Weights of a small GPT-style language model, trained from scratch on English Wikipedia.
Size: 8 layers, width 192.
Training: 200M tokens, 3045 steps.
Each number is 128 + 24 x the weight over its row's rms, rounded and kept within 0 to 255. Layers, rows and columns count from 0. Numbers have three digits each. The size before them is the row's rms in percent of the matrix's.

# layer 3 MLP gate, 576x192, rms 0.0676, rows 71-104, columns 0-191
088:139113132141134164105123148140132150167162148147140114155115092177190132164089143121151098142124162116154130106151174129109107084132127116166167164132146144143135156143095166107131118127125105142184098129125138095135137080094086148128081172130106137152137144112124102143125133098118123173117081074134071106097121132149096150134122113133110151140140111106099112116108166135106106113128175116084143136130137129161119101091092156115122146126099113134115148117133140083124124136133154123095153118130144142151101135136140116122146093148173120164130091124108121106153096177117170140
091:140120107157137099119130147121145160182149134120168150141119154101109114147108082148142124140160134138121148099147123123140154086105106129117107089111132129145107121128135140136163126086085106155123128086143124084147116118144147166153102122105105118119133108079146154142120162107137186112144127149149131123118119123156139114128166135087155098114179149147116125129138136127162183109114142151128122157126149114123086126064091161149135110084092116101086107180137088140130151096141128138133162127146146140108131108119112136097118129137106162112079134082089197113152132140144085125
106:104154116117142125161130131126117110100123171142102126160130135138122160147108161128156132137135130145114144071105119136128122147147102142176117096097118151100111054063112119127125117136126094144183085105104125159123109105114126101104124102124161125135096151089133090165124075147138119145147106161134091114110183154130086134131113086182146111124108127121164124101176167175092113141123112136170140141145153138124120126088152134136147114140125151163154141132122102142125149110092103106114109139115124113138123194120140122114143130145135143126147139191163143163094117138129129120
093:117152130054148128090094140154130114127195129138130124161130146166126184108108114119117121152095147136113141157108102161133155067173128120082131140112121134133095124111157127129107134150098125153118145097098090146166111139098120092148153142147123137137143137112109159109135138166132107158119138105126106110112110147125125106124167141098192147106128154180116150113122137123145142127128092128161126142156072125137084158112114077133099103145127104124127152113138096125095160095090102115143123116090095131092138105116145119103095112132132106127100087106146128162101149123126116182
101:044124167132140138168118114104125137116150104150141148150128098098136167123115143085113109121129093121095152169154123117142125143167072114187126139108144159127082137118155129099095118136161131147119099118118148182130115142137152126128165169107148139181103107092155136134086133120088173166077116110099122135109144104176116143133134098131168122153139114151077105131102184107154138121094130135132131128125127147103145166124139096127121120123102148114093158112135157120103090137113147117149133122114133119128108115097122133135145155114113136081098139156086148147117129101100117129
100:183111150137133162139120103160135109102120119140122083135103133145053116138128162153148126164108160122153086150138141091141136128103140136116125077131099147115147122100135141118137143160134144144169138106179109105131172170123080122118170102123112108158164184124138166132107154126112139148107101140071123148123148115146139093104141148127135128127170161146078174149139164146149099111092156103159154113096161126130133079150157092132118142136115144118140123131090149142087102105137170118140107111152119160107091145127105123155131134114154096097123136158119129115127151130113134161
092:115080117138148145132131114093148128146153099134137151123134077129148149089155127139153126088141126126198151125122087113134126105138128107123153139110145121135101138135086093129138174136136122134114145145134158130139145118129172120178151124139128134091118113142148139179073150174096133129138144134130129122106127149162176112153097135163137112157196132148155123121128142089080142127120135112123089119120125139132130101116125165114123118096105141120100126166145149160127140154165113127118074091157124098113109119149143140109057123088103130104144160185136157089084120151144160134
100:121090133114156124110073152108135106076137146120133154106153134129104127187098121155169125151125104116115149152152140107130122127154162139118167123122127106145133123100149146193157130083115115137105140167157162129117126091119128137091127165129101112113160102159131081170154105144138152131132110127128127107135117106086147118144086135129123092127096096125140138116144092131102145098156143127113127114090147165146116147102113131126116110087125135134126144164129172143121159089162112137092154115140108130154067062147143157112059157123114116135144084147129121176151161128131122138
100:119157146106151138136091101133116152103077107097125089151116124120107099182131155082100162121146153133098140120164145097115166162126155143104115115116086115112097111159094152126122108127154114076098132138142198149102149152088099104146121131111106143152133123131134123124110117126096147165139203118121167084119113129112141111131153144137161147160124081145113176185106151142122120163143089167100126132119132110081110180164093109104160114137100099116126119134160117107135126108120131109131087127115129088147138144146154142120120147123153115143143138126089115118139114150135126132
099:145120125124113116146110127133119123124146162160176143112105179099118087082117121160107151161112151134158116089122144175166130138167124132123132146178120149098172134130153092082148142135087120123152072171118154105167136113122074127147108097096117169155116115155134129121137127108164123127123085170101126135108140121147132130127095136188105092150102113153131113124164137149125099128114181152167145097125142110145140124117146098126127108159140104132132143113118137128088083129158131162140109152137092119160165092117097114135127085129182133143124127086122117140110123157119148157
097:135126132134132114142118110150097151102146177134086116112110110069169126099145111149115182096152140124118111147135145151167146143134079126152170109191172131165108119096154130146170100154088116143115105115154128112095140127135132143105153173122143078149107138123142154129137107123083132130087111120109077117111126148129100143133135099142128099124143134112163118147169096111133170132148087166142112107146123151133147091142143111128124123135122094168093150125150146121120121106109102143142085133095128087141150058106159116144126157139118096142112128157092081146118136119147121158
098:122078132105092114147124121154104124142121164177149156102153114105116104132123173093119152147111105095155109107121157173101135106110155154092174115152131129091126124167141131136152113098141129148139139161143123099122121100157139120111151122167118117094124136119148118132115120115101111199140136165125081148144102131113104163139119086155170127094151089146141148140142134106111164062122159130084134118130151141165085127125140148132090102094117098122116150114123163069090153157125126109117118119072117159118116111144155096121119101126136115129086099126152122174126124120148131102
107:100093131123128083128134125109157153083117128142116108113071119118098128084098088103113138158174132145122123131122154106122138144106130110163119110133128136164118128125133109122101155139119155186066176135138127128128120133127115083124148167104117128133139148110152137140145150103121164090163143060095143143118131154149106153089097110111133112118124137120157110128162163120125120133101101126160122138136117133142118150146126113115141157178120169135132164116134082108073154112135116124126117073141175133102183139105105106136166190123129107137134151107134112082180152116159139137
102:143114080140111126120158134125135119112116107118125162117137102117153138147134137159134128144042111169135130110128131127135141173154162115151107150156114179122112095122112144144084104142117078068037126113085089169157137125151141129126115110136116143132140122126182144143089152127126150124100158155147130100107130129159152131140095165136123144114096150138124142111148119131109116105142121144113111109139126131094140147144118109139089098095124136169131139098123110166201145157120076096104115145138112139113103181159124120150145103119129115148091130102141144103148138155151143139
092:129147109136143111103167132110104155160135110143126137103187147090135117164152118136148140112138114064126124141077151114095102086083130182107110127095142158129139100164143153136135131130133172110116076156131143090105097127144108134124148137137136113168120098105119109138168131096143108126163161168140105124144118134185140118117127182166152095142105141115127128106166120134129164137118129149105149127127145153144129136131179142157170152126107109125128080101144136131089157143121133168170120133136102148124107101118093141122132130174130122141156122161191123141115083114169136118
100:131120106131163101150136150140158060084109178093130158085084115103137145113106120068179131140114138150141144127096155116179092142095116102126100182112138103144133133126133163103147112097145149166092123086133125148108119092129112145140132170114116126137113135128141127155156120149145144115127176163122117107125096146088136153162134132118156109117083087167126108121132129115110100136135094123143110126114141143103180154144176126130125144153133130139158152127131107179112136192112140120132151146119152123137151092125084131088098112104138120125138119148108151111098122109148083136
097:102140129104133122122148065106110165129154086071104111097114081111117105101094144142102168168089108144136103169100144112137156171118153120099098108082108096158126103144172113124077158104142145129114120125119119128150140122140114100160131109136146169122116107108154140132136176114114114115111146093152167097132071101102165142131140118131111131121151109161124077107147134163124136108137095145107121109103172128141159125080115103127121129147171104112129109110150139117168122132136104131106111133149144149121133147142146130140082137139109120090126146167105127106187118104154090114
099:144145147145107097137155148120101121132116134105072136117088106135118138110101107194121112126129127104130092162128200123065128109152142156106126136130166125128100113120099131120098122125144141202115136127129138119124116150100111116126168118092147183124154171094090157140101116157154146151129126141146145137112093121133134162106115121096132131124110091131139088095096155101162119144146138129127134162140125159131130146162141183130102116133126156135147106129137142177087105171157160117095134153126157165121151132110106117128150119086102151149129127128147111098135138136135073186
099:089136110130147154160096105154105110108157105120134111108129127151106138138136123132169046136141125093137175076142136120117164209146156104172110147127144138115119142127165118117124113102143164100133103172130130123150106122146125142088135134130123053157119146114128120116105117122207138109131096146105156133150120147103151125132107139120081113120127118124149146093149124121145149134121133139138115125117087122099110158152093128138111161152139152137153140137069158145115137097112156161117126126137114133143109108151163162122129158090124106088179157113123169162132164124136130117
099:147158106125140118134148102162147171125145066107156129087148140097111104110164111085140113109136151093111168153133125133131122119138135120127111109143161114080105151117146127126088114123110092111142106122168120109174123127118111153125132142143164158114153101142128164147134133140141118166179140150135103148143174089125118128118075129143086133117117116135102112154120101132153156133147134141118125116097108133097147115108162099164141073130150120196151178123104092170108127191086139101104164098159137135122113158115162130138117129128112132076136144133169118120126132143144144080
100:179150093134150125122148150142145155153175094097170097101090157164111094128100132149148070142169151112167138143146126115161125153109160153152111109153137168124131098093144147129198144113105122117141110155125090125141109106145092123127111144114137135111099132176117132116168109121075148126095124090147134093122135137112173148140136097110128151157147168130111187123127111135137152178132152136133124104133134113158111125129172138177132112134081112171100139141120133138104113122137144121129172121147127118104117099139137085144143118137144162153144144088116130137129120149178165118
099:130101132141158124122142126109137080130097079107105134093123116138147151153105121142084106073089169147106156133065154125121092132139187144103159108149130144121150133112083139130135169104128109115128121136098109135174151126118098129144164112115111127125078163113097129148118140129143096107123111185137165115161134109123160132132145178133152157115139141170129167149073118124110115116116101116129124095107126131105106145153106090106129117111132143087131170136106140157133146132094135135159127159151111100118148146127114090074174121168132154122106150147155119150098155165097126137
096:120081094146109140119133147156140129195133110082147111156160120121161136132081151179110144112108116155152138097133136186157093125103170143165144173115138179157114119149159137119103157114127146101137138113118102129118127076106109119148125114155160083146102133153102135133117154087089139106091139141122120135163136139138116131146113146164133103128115138142170131151086162129121175086078118134124131087167135120110172141113101095114126089150162147143097136136111112126153142115148089092130132125125104114157117154124119134183157142118126105097108104127092145154144119113141127113
097:165109139162125118143139100136132150136101133112109115151118119129126151131159113177137154087080186149112117163097124129095097150140124117135139143143152118137105110125176119107142115083139117112152157107136146091110109138151166116150123156135158117154120087167139146151119149182148107152101117108124125154075110125077080106103140113113110138168104143131133139094149145116087136113100121165109128128104112155129129135141093146133121141091110112120146139144173173132101064130155166116175144164124135177126109117123090114147127098171102123170118104150122126137182121142091144152
098:127121127114117134089141149105075116135125103134092116148125119119126128068156166134115152110105124147135136082112124099093105160147135179153126141141118128126126117178125125182120119154125114151181141161114137115141110129122129123167117156074135167081154151127091158123140124082108170139168089124181185131106126134140158163147161108134118129155148147129144137137190130144147140071125111091128143120130164095124141101130123149141137118126087158117143117149137137158145110156139084124150100116125128097134176094150137110141147091120135138116145118128099065148110138158114137156
104:155106102162182134134142166122137135136133099126132092114162136157098114113101176116096126154121156134131119129140086097133137140145120116143120125133112117155103104118104151121137166141120129146120132116107168161121165152188100162102127129156153124115130121174120177134127139136094112120108135150144183126138110112107120151110127114121142076127109142167099114106108180080133125158132106138134105116123113126120105109116166096150135141153114168169166099131141146094142105164121106130065142123150135129119127088131127154171106102148150162161124164107119068092110076089117149095
092:164152124159115125096132112128101116155139173137129104119090121108113133137111166101100154131116113173080095124123116124171105085136073159111087155130121117086099144114122146088130111121141160148139152108100140098154120121140110156103119128147176120129150109119120118128173108156119105119138162185098137105103117097159126153098151154116137129132127074176139152138129146125147155158178126146129090160119142128077117166100156075115122152130115131093133098107147120116129122077104115110117122066115144103115086158154123100145123158120116130118136122141153166145118076110132123138
093:139139157117101140138157124168091103108113106123132132106138132118159136067158085135144090141132091097108157143129115096120162126156112112156146152128142173082135126165156106075137156117151136134107108159156139176113140149108073149128179142071115125139136114069146139104145116165129160127155132090122115098129165129129159152121117100091113128146127105129107095133119170091132100133142140123117149139117107153145134115165139114108121128097136120098118149113134152119109062126116091106130132127085121076137142146137127126074091149102111144107128166128085125109151106106150097117
095:126113154096147114138119143138122107162141098099156117065134160101122131125104094139108099101154153160150110132113123142097079156125149140144174126148132101115104094123164042115107100143150108140130154123154140121118108157133128083110110128157119109153135095113097134137124140069158152150145135149146156112098163119129166149088134127138174104086148122132120130127139113104171181097126117122159103072113117132106126159123118129135121105142116130118147134173094149079117100122126099082121105093121119155139119114123117081108162162117108102157095117111139101117105085122128119141
101:070142121125165108117156145132135091086151092106152140085174050114140125112124137121128121118112110102144092151104129145156141161137141102121121108134107138151144149111148134139114146109143110106121113140111078098147139127158118142156133163161130120188150121111141128142099114120160122114162141138139121112158171148124122114114134140081102112100139146137110138125120135076157115140172156131132122122115132138122116128115107073130129132120124147061155072154085159123102116130077151127140128166146082144152107101155147109163114098131094154099143169167117116125187103108125128112
102:127119121134140115105141147134093153128136171102158147154116134139129098096128173174148109091095128111129138090146102079156155107136148163120139136092146153109126168105113124171150105110142121102155103160132125155138068099128170114141154180121106131134120129115101120142132128088135097108154138144138109149096107118107148126132173172096120085142111144053143127142141085132106095144110119154134088094135114140095121106103086118136146121148138120112102107143146119121140076131102158166130135096148126114155159142149122095170196144122097090135121137130118131097115138149152159133
100:153133120107099100075132097139142101124123091107111099126109085113110138112107124115149132124147193146156161152149158149131149141147124149093159139141120079098133126124160119138130106108135098176086121145117151156138143077129164152104124124170099167190115133141124159147138159144135139162130150148135135149108135134174127137121109111118111147123114119126156110116144110120140100139172109153132140162126144148148135174155149109157154152142161168095094091116147123150125110131116058116131163111109125132142126113118149188115148158145137180155151124105104169102126131160174119100
092:122111149131111101135155145130116134135126153098124147137129128120142144092148143104098124140074103146087061180093090108168124135147100097166125175104169140146112145133105173099125094115121092149096145128112114128115123104113105105115132155142135126133159115084119115110110147101114168151104096147088124124154163164131118135101100116174126118122111095102118136175098104103140119134143120109107125118131117123143138127099135144130131146111113149103158147145103136140139052127145164117147146183128107081093137175163149095121127151126145126141151159131140175103163141174110162105
100:121120144152138133118121167086091149104157077094120159135134071132102153151164100070102104098124154110132124121113131138159142154145132158133118127095140095174113134111113148133125100146078126094159104117173147139122166123102133153126156121175128087113114109121127152096141105113112154117127129139164144124104067152137136122097131161141124144118139154133128129097127134125087103139099108119152127191110154057084126130101135170132132160117113132097126141150145149138082090125147124128136156120132167119127106138093173096112093116155126133116165094142139148128101123122174130148